From a checkpoint of a small transformer trained on Wikipedia.
Size: 19 layers, 5 heads of 32 (1 for keys and values), MLP 448 SwiGLU, vocabulary 512.
Training: a variant of Adam for these matrices, 292M tokens, 8912 steps.
Each number is 50 + 12 x the weight over the matrix's rms, rounded and kept within 0 to 99. Layers, rows and columns count from 0.

# up: layer 7 MLP up, 448x160, rms 0.117, rows 253-281, columns 80-159
# down: layer 7 MLP down (transposed), 448x160, rms 0.115, rows 253-280, columns 80-159
# gate: layer 7 MLP gate, 448x160, rms 0.124, rows 254-281, columns 80-159
up253:33 41 59 53 56 63 43 61 30 57 34 54 52 47 51 60 50 41 50 43 58 68 41 75 55 47 56 65 62 40 65 58 60 39 49 53 68 53 48 38 46 61 49 36 32 15 43 47 55 48 55 28 45 30 67 38 29 33 33 53 72 61 50 73 48 64 61 48 41 61 68 59 49 32 46 51 67 61 50 56
down253:52 63 53 46 35 60 55 24 58 49 61 34 38 63 35 56 63 54 43 48 52 51 66 30 38 56 39 55 51 61 48 56 43 52 28 48 51 48 46 40 43 62 54 35 65 70 54 40 69 49 39 58 57 61 69 65 57 38 63 52 29 52 41 59 73 29 66 61 21 44 51 45 42 59 46 62 54 41 28 49
gate254:44 61 49 59 55 52 48 73 64 41 63 66 40 61 29 46 45 47 44 43 38 61 57 69 48 56 63 50 49 69 44 52 65 58 56 57 31 68 81 51 51 36 64 53 48 56 42 42 22 51 62 46 37 51 55 60 51 66 44 39 51 35 48 36 59 43 48 52 46 50 27 47 29 43 63 58 58 43 39 73
up254:51 51 59 36 52 46 55 50 43 56 29 43 37 21 65 76 68 46 74 67 50 63 58 51 54 39 42 47 52 32 57 63 47 42 58 47 27 32 38 53 57 44 46 62 92 36 63 49 42 71 65 41 63 48 40 35 45 45 54 28 54 50 48 51 68 37 63 59 60 33 51 58 44 37 61 41 42 50 41 56
down254:43 65 51 59 52 55 52 54 56 30 59 59 53 25 66 53 58 52 38 71 30 69 48 38 63 56 67 24 42 68 51 73 66 33 52 55 52 47 61 42 29 53 58 39 55 59 52 45 77 29 65 71 70 57 46 35 45 26 57 39 39 56 58 63 70 46 66 61 44 38 56 53 38 56 62 47 57 60 52 63
gate255:61 45 35 51 64 52 62 43 58 29 35 49 57 78 52 36 81 32 41 46 68 45 62 40 37 41 54 33 35 57 45 46 43 57 82 66 49 35 34 46 43 44 46 48 35 46 41 31 56 56 37 53 41 36 75 60 32 53 43 43 43 31 60 73 52 54 48 52 37 56 59 60 70 52 61 55 46 49 69 57
up255:43 54 47 47 49 39 50 60 42 46 58 50 26 49 53 72 37 59 39 35 52 32 43 58 45 52 35 57 78 50 57 46 71 54 21 51 62 37 62 48 63 41 48 57 65 65 42 61 61 70 47 54 55 86 58 37 51 35 41 49 49 53 42 47 48 40 45 50 32 67 44 36 50 52 45 49 55 67 30 28
down255:65 30 49 63 51 51 44 51 52 22 51 46 52 46 48 45 46 42 31 48 34 36 58 58 60 37 41 36 74 49 28 55 45 65 55 46 32 60 49 36 44 41 33 33 34 46 29 26 53 66 45 43 24 40 60 40 34 70 44 49 34 63 32 31 26 46 58 47 55 32 66 42 70 48 40 39 41 61 56 37
gate256:48 33 40 49 48 47 43 70 70 46 44 60 26 48 53 58 51 47 56 45 41 49 61 52 34 45 37 59 30 38 54 54 57 45 59 52 51 56 27 65 54 52 32 43 55 53 35 49 61 59 41 62 71 52 44 39 45 35 56 34 56 77 59 47 45 43 71 29 45 68 68 69 71 51 48 44 50 58 58 46
up256:48 62 55 40 66 48 43 60 48 47 50 61 62 49 45 40 23 48 63 31 38 57 49 57 35 45 62 41 74 37 59 37 49 45 35 49 60 53 78 46 59 26 57 33 41 67 52 70 16 59 24 65 36 48 52 50 80 59 46 48 64 56 52 56 47 34 44 35 53 56 35 54 57 72 41 62 48 44 48 53
down256:27 67 39 34 45 35 41 61 39 67 35 40 54 56 52 51 59 54 57 63 50 68 64 42 59 45 53 59 44 62 42 57 82 55 48 59 55 65 69 41 46 63 41 44 35 48 52 50 73 37 46 56 69 54 61 46 39 52 31 46 59 48 51 51 70 46 56 47 47 60 70 41 31 68 39 50 79 80 39 41
gate257:66 65 29 60 48 75 43 50 59 45 40 45 66 47 41 31 46 35 54 42 47 69 72 73 64 56 55 57 56 23 59 41 58 66 74 27 41 34 52 51 64 51 52 66 60 47 53 37 50 39 41 50 43 56 76 54 43 40 58 61 44 25 70 53 41 52 44 55 35 45 45 60 43 46 33 61 37 59 64 62
up257:39 49 62 52 30 46 60 45 37 38 79 63 50 34 63 73 55 49 45 28 62 35 54 28 44 48 68 33 72 64 44 49 47 71 35 82 47 57 47 51 56 51 37 26 27 61 41 62 42 43 59 34 50 34 41 66 56 59 34 38 43 52 34 56 47 49 67 82 61 60 46 66 49 51 76 72 47 44 64 73
down257:73 78 55 67 37 48 61 51 55 30 33 77 55 44 56 55 52 30 57 48 44 45 50 42 51 55 44 46 52 55 49 41 35 51 53 40 51 41 66 64 70 67 34 64 34 50 18 61 60 53 59 44 54 61 31 44 40 77 37 53 50 30 53 22 59 47 52 52 59 61 45 38 61 47 31 63 33 43 40 39
gate258:66 38 49 51 47 42 64 54 47 40 45 69 65 61 57 36 44 53 53 64 53 46 31 44 47 51 37 40 54 57 38 24 51 53 57 73 54 62 47 53 53 65 64 58 45 49 52 45 30 46 47 61 68 34 80 34 36 45 48 54 33 41 66 32 55 61 65 55 41 67 39 53 49 45 24 48 52 53 73 58
up258:58 68 52 60 59 37 47 54 58 45 64 34 63 40 49 50 65 53 60 35 58 54 37 41 55 41 30 23 47 44 34 31 33 55 66 33 64 45 63 55 52 77 39 45 44 38 57 67 47 50 56 41 71 68 44 60 53 38 45 46 61 62 64 44 45 53 39 49 32 70 50 51 29 58 50 44 56 68 69 52
down258:46 51 47 34 50 25 57 44 62 35 54 47 62 54 31 52 65 74 42 27 65 52 20 53 46 53 51 38 49 25 44 55 40 52 37 78 54 47 67 46 51 46 48 73 55 54 71 34 44 48 38 50 29 36 60 50 30 55 54 56 33 77 68 28 31 66 50 52 59 55 67 41 11 49 54 52 60 58 52 47
gate259:58 49 26 54 23 55 54 53 43 46 30 57 47 62 73 27 34 41 39 65 56 54 45 62 59 54 46 52 41 46 37 46 52 75 51 69 40 51 64 63 43 41 43 41 19 49 41 47 58 37 54 73 65 59 50 55 43 45 43 64 48 52 57 42 43 42 49 45 40 64 48 66 53 72 23 43 67 56 51 60
up259:75 58 61 43 50 57 46 32 57 62 61 38 59 40 51 55 57 44 48 49 57 43 35 52 71 49 82 40 60 62 67 59 43 43 62 41 45 47 39 58 41 37 65 55 64 65 46 38 45 47 56 39 63 39 48 59 61 57 51 32 65 54 48 45 58 59 61 60 62 41 48 41 56 64 31 50 40 56 73 58
down259:70 57 78 47 35 48 60 50 30 34 44 60 51 45 63 65 48 49 45 61 52 51 24 46 48 46 59 36 28 43 58 50 69 34 66 49 33 63 57 58 45 70 64 51 49 81 38 45 42 32 40 59 86 65 64 62 53 53 37 42 52 50 51 66 51 53 55 53 39 41 44 75 64 53 39 58 45 46 80 53
gate260:74 48 38 58 62 50 67 56 41 55 38 64 53 56 80 39 47 56 54 63 49 45 38 45 33 62 68 32 56 30 55 40 71 46 68 50 51 41 42 59 50 46 52 41 41 40 48 49 28 36 63 72 53 61 26 50 50 48 60 44 55 63 53 38 37 34 41 40 62 54 60 46 64 43 41 39 21 23 27 40
up260:65 65 53 66 44 50 60 42 43 45 47 52 64 59 64 48 32 63 46 46 45 28 49 54 49 69 50 48 43 53 58 39 65 51 42 58 45 64 52 45 70 55 62 26 56 55 32 58 56 46 46 78 52 59 45 57 71 37 51 57 28 57 50 45 56 56 42 42 52 39 33 44 66 38 32 47 42 35 48 34
down260:42 50 39 42 52 46 74 34 38 87 39 72 61 54 68 51 38 42 42 47 32 53 48 53 69 55 43 39 39 50 50 33 55 67 61 29 42 53 56 36 32 40 37 53 58 59 55 46 41 51 45 59 56 37 40 63 47 50 48 48 43 29 67 62 47 60 34 51 54 61 46 62 46 48 49 25 38 35 38 44
gate261:53 51 64 34 48 52 64 39 37 44 27 41 42 42 71 41 35 37 74 64 38 52 60 54 21 57 56 43 34 40 37 45 62 67 40 58 43 51 54 49 30 43 57 73 34 73 46 69 53 26 55 42 49 43 46 45 51 46 48 61 65 79 65 61 41 71 46 58 49 51 70 67 31 57 39 68 38 70 37 51
up261:36 70 55 58 58 67 39 64 61 56 53 39 64 66 67 56 48 57 64 69 34 52 58 72 63 50 56 74 72 60 56 36 49 52 48 23 54 66 63 45 57 53 43 48 35 74 45 66 42 46 61 34 48 64 50 25 33 64 48 55 42 54 42 45 45 54 44 54 45 57 38 63 46 47 35 49 67 68 47 40
down261:34 44 46 54 41 45 66 37 39 54 38 54 58 44 51 34 53 74 62 42 46 47 35 44 38 64 33 44 43 50 48 25 59 40 79 54 73 46 38 37 44 59 35 57 37 41 41 44 35 57 34 43 61 51 62 33 49 39 68 42 51 60 48 51 44 39 56 61 47 58 53 48 59 48 55 67 28 62 39 36
gate262:48 65 59 32 44 52 47 54 36 48 42 61 24 57 66 60 54 62 32 50 60 52 44 57 40 63 55 56 63 54 44 35 54 39 58 50 50 50 39 56 44 42 47 39 60 49 53 36 46 48 57 40 73 50 62 70 67 39 49 42 45 68 78 75 46 62 43 50 71 36 74 81 51 59 63 57 42 59 48 65
up262:45 46 50 59 73 25 47 54 47 55 47 68 45 58 37 57 76 53 40 53 64 59 33 35 52 27 79 47 35 62 63 45 51 52 29 48 44 53 48 71 57 46 53 65 53 70 70 37 17 58 48 48 31 56 51 44 55 56 45 44 09 55 53 60 40 44 47 42 40 64 64 39 50 51 62 38 45 33 48 66
down262:46 49 50 48 47 60 58 40 39 91 41 56 45 42 52 25 41 42 59 54 43 28 46 33 68 58 57 55 59 49 37 59 55 37 43 65 58 40 44 49 58 46 62 28 48 66 32 58 50 53 46 57 43 64 56 33 65 16 40 67 39 49 41 57 59 52 64 59 75 33 60 39 39 25 50 51 47 65 68 66
gate263:55 44 50 66 56 63 56 61 50 51 55 59 48 57 49 40 61 60 46 61 54 45 32 42 51 40 63 43 48 47 50 45 50 84 53 54 54 75 48 46 57 45 49 48 49 45 56 63 40 68 39 49 44 53 41 62 48 70 27 33 61 54 60 33 24 27 48 63 34 50 45 48 52 43 38 49 54 61 64 55
up263:40 59 42 56 49 43 42 58 28 47 32 69 31 40 57 37 39 55 50 43 39 48 47 38 51 73 50 33 46 54 49 57 62 42 63 46 58 36 55 59 57 61 56 36 21 70 41 72 61 45 61 45 51 48 41 59 54 46 56 56 44 33 54 55 58 42 56 50 54 59 69 48 53 46 60 58 66 64 42 66
down263:60 42 52 37 60 70 41 41 32 45 60 39 66 60 45 49 44 62 35 39 57 43 30 53 56 46 65 74 55 48 52 34 48 47 48 50 41 59 59 62 40 44 50 68 59 45 58 60 48 49 36 64 37 50 54 65 44 59 57 45 33 60 50 56 49 43 46 58 44 36 47 49 58 43 41 37 45 53 72 61
gate264:66 38 45 52 47 57 42 45 56 50 53 67 62 50 42 53 35 54 58 60 60 56 47 49 87 47 34 50 61 44 48 53 48 34 56 66 44 63 51 62 54 43 52 73 57 59 43 51 55 53 47 44 69 49 46 53 62 36 43 55 56 43 61 87 69 37 59 45 39 58 44 70 49 52 55 33 54 45 42 82
up264:41 46 74 55 56 47 50 52 37 47 55 50 41 40 57 39 58 76 16 39 52 49 53 44 49 82 46 40 56 49 43 63 44 56 30 36 69 61 41 45 36 46 56 41 29 45 60 64 55 64 45 65 49 60 70 54 58 51 62 66 43 55 52 51 57 45 62 36 71 59 34 50 53 60 54 46 46 59 25 49
down264:49 45 49 66 47 41 53 43 56 14 50 39 57 59 68 44 39 38 61 40 50 43 45 51 46 38 60 66 44 45 41 56 36 45 48 29 42 49 33 60 55 54 61 34 46 34 52 53 57 36 39 48 52 44 64 39 54 51 59 49 55 28 62 46 52 43 70 31 70 59 39 27 34 44 39 31 57 67 45 53
gate265:57 57 54 47 52 60 55 51 46 47 61 59 59 42 55 48 46 41 52 51 53 61 24 56 16 52 30 43 54 31 38 66 46 55 43 47 42 47 46 56 52 65 68 39 36 33 67 70 62 65 68 51 34 38 60 80 55 31 52 57 55 45 75 46 40 41 80 35 68 47 70 52 59 47 39 49 66 54 68 67
up265:49 34 55 70 45 41 44 57 61 53 61 58 59 38 61 30 10 57 54 56 57 54 48 53 68 39 59 20 44 34 50 60 34 53 43 53 58 50 52 70 42 57 50 32 27 54 44 26 64 68 73 51 43 65 54 52 38 39 54 38 40 53 46 61 57 62 53 48 40 56 60 47 45 51 46 46 54 62 50 55
down265:41 32 52 37 61 48 36 48 80 21 78 41 46 40 48 44 55 32 37 78 45 35 24 22 66 28 61 53 51 64 50 36 61 66 61 41 29 76 63 49 27 61 32 44 36 69 60 40 37 44 55 51 62 26 44 42 62 41 42 62 47 58 47 70 48 68 42 54 64 44 46 39 51 54 60 40 61 38 56 53
gate266:65 48 40 50 67 38 50 68 47 47 54 58 34 51 45 45 49 62 50 52 65 45 42 61 59 58 40 52 66 73 31 41 43 49 44 85 49 49 39 42 50 49 47 67 72 58 57 43 35 58 46 66 55 56 67 41 51 58 38 43 51 58 69 50 37 54 45 45 53 69 64 61 61 75 39 58 56 47 61 58
up266:51 50 49 51 66 41 60 47 64 45 61 51 55 61 61 61 76 43 69 37 49 58 68 58 37 40 53 51 41 51 61 52 25 56 42 51 42 38 87 56 48 58 51 56 46 41 53 52 57 58 56 40 61 36 42 62 77 56 58 52 40 47 54 68 29 45 56 46 44 59 39 38 62 55 75 36 53 65 40 68
down266:43 23 53 57 60 48 58 49 64 32 62 72 56 43 70 56 57 43 48 46 44 56 31 58 60 64 67 41 44 59 60 35 41 42 49 51 61 47 33 79 65 51 65 65 50 45 32 59 46 56 39 30 47 27 28 58 53 48 48 44 48 35 45 48 48 51 46 62 56 43 34 53 27 39 46 53 58 58 33 61
gate267:51 47 50 62 76 58 35 56 49 41 32 51 54 70 41 45 47 31 44 50 63 63 72 59 52 45 45 48 48 52 44 46 40 46 56 55 59 10 36 65 43 48 54 57 50 41 48 36 51 37 39 70 46 60 56 40 32 46 43 52 40 61 54 52 56 36 49 37 45 51 37 53 57 58 54 49 61 33 50 36
up267:47 35 41 29 50 33 54 53 45 51 43 52 69 38 72 39 38 50 69 44 36 49 55 54 37 63 53 36 44 64 42 38 54 54 37 67 44 60 53 54 65 48 46 52 57 73 53 56 64 46 34 42 42 34 60 48 46 62 46 64 66 65 46 59 36 56 52 24 77 54 41 64 48 58 36 65 57 45 58 56
down267:47 51 59 44 64 41 37 50 61 26 36 43 53 57 48 50 39 56 57 53 61 39 56 54 49 37 49 34 45 29 48 37 33 38 32 62 50 60 34 40 41 56 46 69 34 28 35 38 39 47 41 45 60 43 39 52 63 57 55 67 48 30 50 39 39 45 42 36 44 31 59 48 54 56 40 52 67 57 49 50
gate268:60 34 45 54 53 47 45 63 67 52 59 54 52 48 44 43 45 42 33 26 46 51 55 47 33 67 68 44 65 71 42 41 42 49 66 47 44 58 74 46 65 67 50 58 66 38 33 59 61 67 49 49 37 56 56 59 43 47 45 39 41 45 37 68 49 38 51 44 55 62 41 40 37 55 49 75 45 55 55 38
up268:34 44 54 44 39 52 58 41 71 42 35 41 35 43 55 50 29 64 40 59 40 59 55 44 49 48 51 51 62 51 34 81 64 56 38 64 42 39 57 42 53 44 51 49 84 48 47 64 37 52 69 47 57 43 38 88 59 48 36 24 54 58 39 34 75 61 45 48 51 35 55 41 77 55 38 60 47 65 54 55
down268:43 45 44 34 55 59 52 56 57 26 67 57 31 37 58 48 60 62 47 37 68 55 36 43 43 53 58 61 43 56 56 39 46 57 59 45 48 48 47 64 37 55 51 48 42 53 51 55 63 51 39 53 54 56 66 42 64 63 39 55 43 67 51 62 40 66 34 41 39 36 52 81 50 67 55 44 56 26 36 36
gate269:51 48 50 37 50 54 22 41 33 59 54 52 56 44 53 46 39 40 38 50 56 74 57 70 68 45 44 57 52 46 62 35 49 59 71 48 41 45 59 42 63 48 71 50 69 63 39 67 52 51 47 54 49 32 44 64 56 65 45 42 36 55 48 70 68 52 46 57 53 33 46 40 73 48 69 39 47 66 58 51
up269:48 28 41 39 44 36 51 59 49 61 66 49 70 58 36 55 31 45 64 76 58 38 51 59 41 41 58 63 55 40 60 57 55 50 45 36 49 46 38 63 44 44 62 45 65 40 54 25 58 49 46 55 49 65 49 57 51 50 58 24 56 71 61 49 49 40 65 25 58 55 37 50 56 40 64 48 44 47 69 54
down269:64 57 45 38 52 43 30 53 41 37 51 60 46 56 46 37 56 52 59 56 75 60 43 55 61 57 33 49 51 59 38 43 47 43 61 58 68 55 51 54 50 42 61 56 57 73 31 51 41 62 58 68 25 47 52 62 72 36 35 46 64 58 40 55 65 45 68 50 48 27 72 57 37 41 55 50 50 60 67 52
gate270:60 53 70 50 42 36 58 69 49 51 42 75 63 63 53 48 32 52 58 49 33 56 38 73 47 46 48 48 47 64 78 55 73 55 45 58 48 45 43 75 42 49 53 43 33 58 50 74 43 61 47 46 56 65 49 56 57 32 56 43 58 40 46 77 45 14 63 75 64 72 14 60 44 37 74 48 68 64 50 70
up270:43 60 60 59 53 47 55 53 46 44 58 28 48 39 55 45 74 42 49 73 47 39 69 50 47 74 63 40 56 45 50 57 37 31 33 43 57 73 36 55 56 59 37 67 57 29 36 57 61 45 45 42 36 46 50 54 47 59 50 39 59 55 54 52 78 76 56 37 35 53 53 33 61 52 17 43 42 45 46 72
down270:31 54 54 63 61 27 45 70 58 30 46 49 51 53 47 58 60 47 33 53 47 39 36 42 42 54 45 30 52 56 55 50 63 62 46 35 38 62 52 51 55 56 53 41 60 75 42 62 46 39 35 86 60 62 58 57 64 43 78 72 49 61 41 58 50 44 64 61 60 78 38 63 71 51 48 30 28 70 56 45
gate271:64 63 57 55 51 53 49 55 44 54 58 55 49 45 49 54 51 50 68 65 54 47 52 51 68 54 50 66 46 41 24 65 40 51 52 48 51 27 26 49 45 50 47 48 40 41 40 52 49 54 35 57 50 38 58 44 57 49 40 47 39 42 46 71 47 43 23 64 60 35 45 65 25 39 55 32 40 48 51 28
up271:59 62 36 55 51 62 67 55 56 48 69 63 47 42 41 46 41 54 57 44 49 29 32 33 35 41 50 37 48 29 47 48 45 59 39 40 67 43 41 51 62 46 44 73 51 55 34 48 59 43 48 69 69 65 57 32 52 46 48 49 43 49 57 63 53 74 55 46 60 51 40 67 51 55 25 35 53 63 48 36
down271:61 49 73 64 52 39 68 30 42 61 47 43 52 46 65 67 39 42 50 67 43 43 50 61 57 58 49 50 41 37 63 19 55 80 46 39 55 37 42 35 32 67 40 40 60 43 51 57 60 59 51 55 56 35 52 50 58 70 63 38 60 47 54 43 38 47 54 49 50 50 38 65 58 34 62 62 44 44 32 60
gate272:47 62 48 51 37 36 47 49 57 61 50 60 45 54 58 37 42 58 42 45 53 47 33 62 48 51 67 54 50 40 44 52 59 50 57 37 48 21 53 65 54 35 35 36 59 53 61 44 57 43 48 36 43 31 61 60 51 47 61 54 46 59 52 59 67 50 53 58 64 68 65 44 57 55 62 55 30 60 62 62
up272:51 50 44 31 46 50 47 60 54 55 58 55 53 52 45 30 47 62 63 52 49 39 48 40 43 61 31 67 60 49 55 58 49 59 72 38 55 57 41 46 59 60 57 43 49 50 53 56 46 62 47 59 54 48 38 64 47 38 49 40 45 42 60 44 47 55 64 38 26 37 88 42 56 37 42 61 50 47 68 72
down272:83 62 40 54 31 50 60 52 67 42 41 56 51 44 38 47 50 31 54 44 34 60 40 45 46 49 33 43 44 49 51 45 62 25 50 56 54 51 45 47 55 50 31 59 35 29 16 53 40 44 50 52 62 45 61 34 62 44 54 41 39 35 41 41 61 60 41 33 31 40 38 61 56 35 65 65 55 57 60 44
gate273:51 52 58 58 03 50 49 48 22 56 44 36 68 58 30 46 44 59 37 52 59 73 24 74 52 51 64 61 38 60 41 44 45 55 38 70 30 46 75 63 26 56 37 54 46 41 49 57 82 56 56 70 43 47 52 55 42 43 76 52 39 43 39 66 50 61 75 51 66 71 57 61 70 50 76 45 56 42 57 57
up273:41 41 34 83 58 62 51 68 72 31 53 55 47 45 59 73 64 48 55 58 44 23 34 36 39 58 51 61 35 50 58 56 58 53 34 44 35 65 40 49 44 59 55 39 47 74 62 54 65 46 81 55 61 33 51 62 43 67 17 65 45 54 67 46 81 67 45 31 44 30 44 34 53 44 28 64 67 46 57 57
down273:51 40 54 35 45 52 50 59 69 00 42 39 65 34 47 46 52 81 59 22 60 53 35 60 44 54 43 39 57 49 56 49 21 38 50 41 47 37 67 50 47 42 61 36 64 48 48 52 39 34 45 48 79 46 41 63 40 39 47 58 08 42 53 17 58 68 65 68 52 40 37 47 77 59 58 63 51 63 77 64
gate274:50 60 48 58 71 73 61 45 48 49 51 70 34 42 78 75 48 45 56 56 60 61 19 53 33 69 55 45 47 48 54 44 60 53 28 30 34 45 69 63 43 54 42 53 40 58 40 41 42 38 75 44 55 27 60 39 29 50 42 61 37 75 64 61 50 56 34 43 60 56 71 60 38 38 53 54 63 76 41 63
up274:62 43 37 54 44 47 53 54 40 47 38 55 49 59 56 53 37 52 40 71 90 44 37 46 36 51 56 44 59 53 47 56 60 47 51 59 42 31 52 56 09 40 17 40 42 62 59 55 62 38 49 40 67 50 36 63 51 55 38 47 45 61 74 40 37 41 38 39 64 64 63 41 70 50 26 41 58 49 22 52
down274:41 71 54 54 36 69 69 47 59 48 37 32 53 51 53 18 64 46 31 56 47 56 57 46 56 42 74 36 68 67 39 55 45 39 62 38 47 56 39 41 37 40 42 37 55 57 57 63 51 47 35 43 55 63 42 38 49 59 72 26 46 53 40 46 45 55 47 53 23 36 28 36 54 43 44 32 67 65 38 52
gate275:60 51 32 34 42 43 61 55 46 45 47 52 72 59 47 58 30 58 54 45 73 54 47 53 58 40 31 69 47 40 58 43 46 68 41 34 57 39 47 68 52 41 45 40 48 52 42 69 55 34 34 59 62 44 44 57 21 46 42 60 56 29 46 55 61 47 62 55 59 69 39 60 46 39 47 39 25 59 59 40
up275:40 49 47 50 52 43 55 62 54 34 92 55 47 45 62 51 62 44 64 33 29 62 61 36 71 56 58 63 53 32 55 40 58 56 71 41 55 48 42 23 56 60 53 56 32 70 66 64 47 65 59 37 52 32 42 54 34 47 64 34 46 68 56 39 42 41 59 48 51 55 56 42 37 59 46 46 49 42 48 84
down275:49 54 51 44 50 54 52 48 52 35 42 41 51 47 71 48 40 31 64 46 49 54 46 46 77 67 25 41 39 47 44 43 53 49 58 53 35 57 46 46 51 37 48 40 41 52 54 54 42 51 53 64 45 43 49 51 45 40 56 52 33 34 50 58 65 48 56 46 52 37 35 36 68 43 48 61 42 57 78 47
gate276:53 46 39 50 38 40 57 44 41 37 49 26 59 39 56 62 65 36 49 57 44 38 53 36 39 58 57 31 52 47 34 42 75 53 66 52 47 27 57 61 29 49 45 69 41 63 71 44 29 45 47 67 80 52 53 60 45 31 60 67 46 73 62 35 57 35 56 34 82 85 39 57 46 49 34 18 29 47 57 23
up276:65 36 67 66 66 46 48 60 35 54 45 63 61 64 41 49 58 47 57 57 49 54 41 58 42 45 48 25 36 44 64 47 37 48 41 62 59 92 38 68 52 57 06 52 48 19 48 58 65 33 65 19 45 18 45 36 45 49 27 40 48 51 63 59 55 49 46 77 66 63 45 59 45 25 53 43 73 46 46 60
down276:64 43 41 70 57 57 48 13 82 26 48 43 54 62 53 52 60 28 47 74 66 36 58 50 13 48 45 53 53 28 41 54 40 51 38 52 52 44 68 35 32 39 34 58 66 43 46 30 57 35 59 34 21 40 51 56 61 47 88 38 37 66 61 61 40 39 52 49 51 61 61 49 16 78 44 44 56 45 40 56
gate277:56 28 52 52 60 62 32 59 39 56 41 63 68 41 60 45 52 56 45 47 56 50 39 41 35 65 42 53 60 30 36 70 57 65 47 54 45 44 57 41 36 18 62 34 55 45 45 51 42 34 53 66 35 35 29 77 40 55 57 55 47 47 71 56 47 36 54 68 50 59 77 51 29 41 37 48 39 37 58 59
up277:44 52 35 73 63 56 33 51 53 50 53 36 44 41 30 31 69 65 56 63 36 32 53 50 50 63 39 53 39 52 32 73 51 71 52 50 55 31 43 44 21 45 46 37 58 51 61 49 52 47 47 65 69 68 60 39 52 52 47 45 46 45 55 63 64 52 72 55 59 62 29 54 47 40 45 42 73 40 30 51
down277:52 37 58 81 54 61 50 39 49 31 49 62 43 43 58 59 61 70 50 49 64 45 61 56 47 55 55 44 51 44 55 69 63 30 42 34 35 49 52 37 65 47 84 47 46 40 44 54 48 50 55 36 41 49 21 51 46 73 48 48 45 51 49 50 04 34 49 75 45 48 67 61 43 40 56 41 53 34 48 52
gate278:48 52 43 53 46 50 45 43 45 48 19 55 49 43 26 33 56 62 30 41 48 58 40 60 88 65 49 39 43 43 54 38 55 36 68 38 38 57 51 52 41 40 49 41 65 80 44 46 35 67 66 63 56 44 49 71 49 56 41 59 40 39 61 50 62 60 36 40 47 72 41 43 74 69 60 49 63 48 29 60
up278:42 55 43 48 42 51 73 50 47 61 53 52 43 42 45 35 60 71 44 40 52 58 62 35 53 52 48 66 48 49 23 51 49 45 51 45 42 50 69 39 43 41 35 58 52 50 67 52 61 35 57 62 39 78 55 74 32 62 47 59 49 47 57 42 72 44 46 42 57 38 43 52 37 53 49 56 49 61 42 41
down278:38 32 43 51 54 47 66 37 42 60 69 57 36 51 44 51 80 41 34 59 52 68 67 40 47 61 52 58 50 43 36 42 54 61 57 52 60 33 38 53 49 41 47 57 45 72 69 50 48 61 52 40 40 36 73 65 50 61 43 56 25 62 27 43 67 56 62 36 59 52 51 24 33 51 57 37 48 54 57 42
gate279:75 56 42 47 54 57 65 39 54 44 52 55 58 25 48 56 43 41 49 40 67 27 48 58 39 29 44 53 58 37 55 43 39 60 49 43 52 54 72 60 45 39 53 46 66 49 45 36 57 52 54 74 54 51 63 45 31 31 56 46 47 57 49 60 48 56 52 48 53 54 53 50 53 50 48 56 29 65 41 57
up279:44 64 42 70 54 61 45 56 55 44 41 57 36 48 58 57 49 47 37 61 47 67 44 43 50 54 42 43 56 43 47 24 50 40 56 56 55 40 25 69 63 58 32 36 44 46 42 43 50 50 53 62 59 56 37 73 53 53 61 61 53 45 46 47 42 32 65 65 51 38 37 46 43 54 59 47 61 56 69 45
down279:50 59 55 41 53 53 39 33 64 36 39 65 67 56 48 64 67 30 52 67 61 48 52 50 47 34 47 46 48 43 57 50 54 59 51 71 63 58 41 65 50 36 35 48 47 62 56 27 62 46 47 39 65 63 39 48 53 51 35 56 44 39 62 63 37 44 61 42 57 68 60 51 53 51 55 51 56 58 51 32
gate280:57 57 73 57 44 41 51 39 67 45 46 50 46 58 32 46 54 66 35 36 43 49 58 29 42 41 49 40 39 55 46 51 50 52 53 47 40 68 47 62 52 35 49 45 44 49 52 61 43 43 28 57 33 41 65 38 52 36 43 40 42 59 57 47 47 40 50 55 63 36 57 40 57 54 59 50 71 40 60 56
up280:37 23 46 41 35 52 45 60 28 55 49 40 59 49 28 57 34 40 46 31 68 35 35 70 22 61 55 56 40 72 31 50 27 41 45 46 49 46 67 34 47 58 45 63 28 42 51 43 53 62 54 53 57 63 52 58 56 63 56 45 48 42 48 49 50 46 47 53 53 69 52 45 51 50 42 48 54 63 41 16
down280:56 50 54 52 81 27 42 54 62 30 67 45 62 57 66 53 44 55 43 49 44 60 53 39 59 33 45 34 44 55 42 53 41 60 56 40 49 72 54 37 51 49 48 45 40 60 59 56 70 38 43 56 44 51 49 49 68 29 70 49 65 48 51 48 60 47 61 54 57 57 48 59 61 49 42 58 55 58 53 65
gate281:58 60 27 45 47 60 50 49 45 46 44 37 56 46 51 51 42 59 44 70 59 46 41 51 53 47 45 51 58 49 39 53 43 39 47 47 59 43 55 54 54 40 59 61 56 37 38 18 49 62 52 94 69 69 51 45 45 52 52 46 55 47 44 48 69 53 39 49 48 46 60 26 44 51 51 49 47 46 52 46
up281:53 43 25 52 45 45 40 45 50 52 46 55 54 40 33 53 43 57 62 34 30 30 45 67 43 59 52 37 51 57 44 40 49 54 55 42 51 41 49 46 58 41 44 38 65 57 39 46 44 61 63 58 47 43 48 48 53 45 58 46 46 61 47 33 60 37 51 35 49 50 39 35 39 60 43 56 27 49 35 56